From a checkpoint of a small transformer trained on Wikipedia.
Architecture: biases on query, key and value, tied embeddings, normalized queries and keys.
Each number is 128 + 24 x the weight over its row's rms, rounded and kept within 0 to 255. Layers, rows and columns count from 0. Numbers have three digits each. The size before them is the row's rms in percent of the matrix's.

# layer 7 attention key, 64x64, rms 0.406, rows 0-63, columns 0-31
061:094085164092075129154137145136128130107145130115123157115139139125093128190095122150126119153157
087:095097132131159121129136107074143158121153100126101068134141150148143096087132122077133094142115
065:142142118143116110155113138188126130081124175101124119100126127136147172151158145119158143140167
059:135106169156171112107089086109137130172089077130129160126124117095097163092108146142149136123137
072:130128137136105146109100176128146142128151154092124109128107118132133090149161153124143127133125
084:131186092126118109120192132128111123107126114127130142087172081144115130143119157119139094152094
068:097129117122123085079133151126166135130150163105096153121116126101132100097157094122146122132143
058:127162101115078129126134137096107107105122167115097119118131131150161089144119081125070153110161
071:120126126158143109140140116126099139066093114101141064110148135139120096131125157062106151185102
075:155117155171102127067123097165102135147128136102118117119127171140124162121128139158148104143130
067:140180108143117084114078153141103117155134120139141143134099117092092148136145113147174115090143
071:144142105096113138167120114106104117147153104111127150093129090172103108139138154144132076136123
061:115105139125172120119129087142140104155132139112132151131142164091135139100179164161127091153114
058:088114164125157122161092093104111119112104120083167116163124176102135133150142131154105103130132
075:124145120151123089116115132175066173092129110111129066112139152122097160133137152077167146114107
060:139114138136103131157165145156096125141149141125113151120124136102110157136142115151120116161124
057:126136121116135129161093145127123125132127164137151086153124190127144133153126102107137143101149
062:088114147166121095122116140163096147131139179103096164114100141117122158135174136125152110133117
068:133106137124120116131096095173136125102118136147153132172097144099096160144108091144095167077149
065:107114146129130090107068108126129120142123095107145140159104130081059117131120119112123144096133
075:119152133106096124157122141095129111096113139110153130121114103149110100150122090172094115173126
068:163116123112113164122115085123125105165107101126116182148137147151138135139108149176115147103167
083:151139133104116137170124142127137089152148114115126138078137133138099134130163155148159082156162
069:132150101154110133084133128103172114155153117121131093119138103111135133100099163067146111118149
060:143105175148142085112131132182156130093120142105152110160113145099174161123141125136161125112112
072:086117106159130098122137097140151103122115146129145165128126083074091147108135117108096101191100
069:148113198170137140131141124116157133122099118067129153108148120166152143112115150144128138199149
069:122177107176163116082190121133098139122151130148113124119145113089134132090144116109098116157105
073:121113133112156131145142114096132114171133071127114134128140148141129065088157162125117089176120
066:133100133085101180122145155129124109109123128145095131086119140125119110108171125152109123117106
077:118094112135154144123147109127159117097146180119132125130109114132184094128164147118093106120138
072:077120150164136105094144180115146151117137159087114153122123139098143087119180139111130116169117
122:140164084162110094095129148103085095143140151113135094125132140161185144132110103120122140101175
142:127120100169118133165124135135124108116086152132126116142096124154114140136126142064095148161113
107:155071129120087127113080106088134103139092117127148146094109119133122145157116148127175155118147
108:130172112151110157105103115118125091173129148118086167130109147157126129093149115128102139117161
140:153124126146128162146136144188113100092127149158172053120147144124139145168106108140101115150132
132:099141121113121145124120148089144127132140130137136047183154143128095141121092112064149114107131
096:131149134112158148136094104125137088155131108140147117161146114079127097083131153099141105126129
149:138161126129109134103176113130120102128138148116110130162135134119141127079132049142107124108119
105:156123126116141128151192111181134129095119123116107117152125128095127130084170113149153113168094
134:145142124125113128134089129111166089124135143159171155160155069086109153112120090105130102139130
119:121126119132137125104146109086132163112133119161135120128159087125090111130070113147148097110126
104:160169166098150190125142117123116124100113120127131105139131152139132123129106118165062122077131
098:155116108116122143134126166136093114127130141131110109161107110153152108110108126126131170115111
146:107135140147162132125138152112128129104105155140126075109171157119173119102138139126174121189151
104:142136106139112169086135102135112155113130073138127128119068153109142172157186123107135141143117
131:100084136097130164141127097126152118139092125127158159129134142179136130143117113164131081150144
106:152133109119117107060142161131105143152146135110094103139136111121162147098119117160140124115116
130:150127092169127124104146122129123115112093132157116112124155106097121161130117130126155096167137
123:104085125103151114093105113111175118152114108107107099139149147118095144114117155112139106150136
102:097144107103128123133097115104140129107157098120120103129144153115149076098129138109173123099127
120:142122097167092135138143154150118137116123170125117157124128076148138152147171146134144100135134
132:140130110144128088103130140144159076175159153091136132148095112158170169125122141081134133117126
129:105152127137129135137135080097088124135120139123100139123108141136093152141126156124080131132126
137:145142160138160157112117114136129101165127145147100149112106112122150159109153189134164140153149
129:137130080112105152125157121102153147117089134160128158108149138146143107124136130166080145094098
139:160173135125162166123129146124093130149140160174173123098124070147173111127136121134151105129144
112:139107164108160144097153104092165160116094135176123148094137085153108141129092169136153109112129
125:133155094141110151137180125126178164113151109153107158067158092130123102106120129114123121167116
128:140145133127116093190077167133153150135106135156127105117089124112144166133152108146185133132144
134:143087146137151129098163117198132155063114115117138119108153164132161099155147159151127120140077
125:133105076088125138124107127136182149160117074140123139172133142152094132082123129153145126114110
111:130148106143100147099128119069083113166123107136116140108118104113117132155077146082120108099151